Each number is 128 + 24 x the weight over its row's rms, rounded and kept within 0 to 255. Layers, rows and columns count from 0. Numbers have three digits each. The size before them is the row's rms in percent of the matrix's.

# down: layer 9 MLP down (transposed), 960x192, rms 0.0549, rows 752-777, columns 96-143
# up: layer 9 MLP up, 960x192, rms 0.0841, rows 753-778, columns 96-143
down752 097:106108169149108113125103166153111151158116149109153144123108121112083099159114144089156108128109117168120143138134127123124132161125133114133132
up753 103:111109155131144158101125087144108161121109162160119164114125147158145120126087149134138169164103121135131151176125122128107104133152120206080084
down753 104:134127121142117121170089122136099122132137165115180148151111123109126167090143153129143114166080141149134148125120149142131130128097088134142060
up754 095:156148091151163149125138113124121160145141148181114111125121113115105111117144120129100155123158146110162181118120134119126096064139134148112126
down754 095:138162124122150090160135150128145087137146154132116126124115164129123133128145117120119092116096086142130080162113138140096129159124156098111134
up755 097:119137124152115138130152138097095114139132100103167112131139111108132116131142114141092089112118170158129143138115150077149121088127132161146112
down755 095:115083145106130166101132121116139136173140159175087162138086186135112196131148154163153099129120123083131138141161108157135099127104101139118185
up756 095:122085136148145167159150119125123132155113118171108148144139138151091123139129138134109158122173119122153155165162116098158158126140111176134142
down756 101:147105130133148124129131143091141150134137166120112126117120124155124150099126149121190124120135137158119120185142149134113119105153090141152105
up757 093:161114157138161145100164100143108103106114129124122172137135105171120150132119109116147148110132138119144151151154112131093106104129121137177135
down757 092:100142161085115106156128149124101123116141153128147125104105075094161118130055106119081128128147091116138185144120106144161145117095157127119117
up758 102:106136147131129144133152173106134117127140106119155168137129070127162161109114140075142135112122112144105112190147107138118117071118113101109162
down758 101:096141118141136105144118148120139121111164080127131101113118098129092123104164097138090119171147151124117155158148108113118152145122107105142132
up759 104:138118124102156147092125122145110128148127147093134140129186155142196128101122155116162120138147130151123095099100116097134119141139129140115141
down759 107:084138141119067108088125117155142141104141156139121117098153153124128109151110145117119128088092141125134120114143134144120118137093072151131136
up760 097:136115111151146114131104132138136160140123128127104140119142174109140104099142162109160131152119091116154168156093118108089167169119132170121114
down760 097:131091138150147139126120144123108130112166146174159124167134143135156129133111127152121154166162156139142119107116147129130109155140140124137090
up761 106:113121135102137139134139140132138118114144128131143136091159122129126150088082115067151100104143124138109152143115120141150149153106079171094142
down761 102:119095190135129122185152102162176109123136114117113126155150145150127174163140097146148087127134104126121104092123147183172133148092128171139135
up762 097:142158127131141113125158127131139130152149150132110190093126101141145128152140148149167135094126160139120130137149120099093070123118130107128128
down762 100:109131189187137120188109131108151077130164144144132124118119157162126133166114098095136179112112126113095111076113152113134133125099115151158107
up763 096:155109115162139150132126088150151135117102134118128100088097070149143100089144140130131141114109130103131179127136129110168154127111165133091121
down763 096:145105105161107079133120138133095144145116136092159104172132146136113112127118148119106113107099081167110156113157094174110128133119169101146104
up764 100:098119156085137131100109185122162100147138131119120148112119125114137100158097150119151116160181114126094114125113121116108105169146147120108126
down764 107:090183121097106112136101122125139098091134091109124156134104125125148119092106105186152132105179138143141118138089110154138148176091124132130146
up765 098:162132156152138166110155137093150187097134126113141126157142075163113131117135157143164137145122118133140141180111078094109098115103130111106109
down765 098:139133119095116128152104115121107138107152092112142098121132089166102106117184158147157086132105156164122123125117106162115170152088138131087142
up766 104:157134152134142115146127103118135122153135133128151148098128116112102141144086109143153143109131100104093120144120119136148102153128125136147146
down766 098:125103150095116120125115121139088190124157136125102130135055125118091139100164138136111095121170151111111118102131125132172150107130145128131115
up767 097:122124187159163121182121106109107133094157129115138086121127125109092120083145139116152126128141136128079165147152145100131127098130109086108159
down767 096:140088146131133124142099096153115150147150121144152087155100084078093117117085151166166149149155097094086131137099159149131116154139135129132135
up768 101:142198158133142112118131127121166126091115165114084133156126117147170131150181103116106124139158147154148140081140137138113150144117131109138152
down768 099:158124117134137099124132141112087177141133076123139086131113159180121118102112175133109136114125107106158093160121147150162135093100146150091114
up769 099:157132126121199120111101093107128118117144130149162132164160123133108138125195141090102128115127098162125135162103132115082135102105106101126149
down769 099:128131145136127130161140154118169201135138143163176120126121128121131119147112106145147129144128117134126095111180101145127128141160113117121140
up770 102:154148113084121139126176141145154129141115107149160133099174142162127153114102163152182119160115137157105114132107101131124118089136176149093142
down770 107:135177089133100066137125199137178094136147133125161127101139143165106140127120119067118112115114157111077083113141102124093119114125118107092162
up771 102:138147111121117116100157126089137164128084151131179145108128128096146100152136133156134116130096130166134137111157128093154136098132157184172125
down771 099:126092084133135165148156122138118111153140145115126183096156127145092166136107135096113106125123134105131088081101141126150117113127150131124105
up772 101:141141143127138139120135153121114173101076093130140145141137103108139110125102121141154148151130128164160123136136116151109108179124154105113129
down772 101:126117103126123083098125111167101126120138111115095136129086096149103147135126103121109163159142097097107116141111110141135108140158135136099149
up773 100:154134164107124144141116123077155123157129114153123116175130131165119164111125100141121136148129131112160121150114160086095108140097120123160139
down773 090:094101130136109168127110149201127170116115132147152141096125118088067116144152165182157122137140107141113116136103125149160101124111115165083129
up774 092:153082110081157136163137136087112168132101134092122078132138138124173121122170171134106117131166115103194101100167097150094106103123109142126130
down774 096:125162146075128079121142133107163128158129116142138132078127127092130155138086154127144109160142145143081131161153097107112119153127135120085160
up775 102:115133111114124159142150114131144117129138117168161141139147097136152129138084085116111150119161144135144163120108100116110155146123140144093127
down775 107:153139161158105127110133145164155098114144126132147127114122142111134137142171135104123140152171153116176155103150131112133186116139180140101142
up776 101:144125107108133105144115153133143146108110120087134113136115108157087144103124141119105152143135092118169160146160156095168157153097138153155132
down776 111:147142113132114139149130136126147158113134139163141119144112134109122110133115138178115105130158088080165149144068114188125156115168085124156130
up777 096:135130105082118133157105096137132151181098116121172164125131147143128121150118171174134131183126166122176111148130141092106187147116107103159109
down777 097:139138196091150114130131177101102151132131101117128142102111091110151143159109120159107199161140139127112115178163073119131117159116144119110138
up778 107:124180141117118137116159164106136140163093149159145129126148135122181158079107113077116120121149132116105123150166167130082117140126176109129139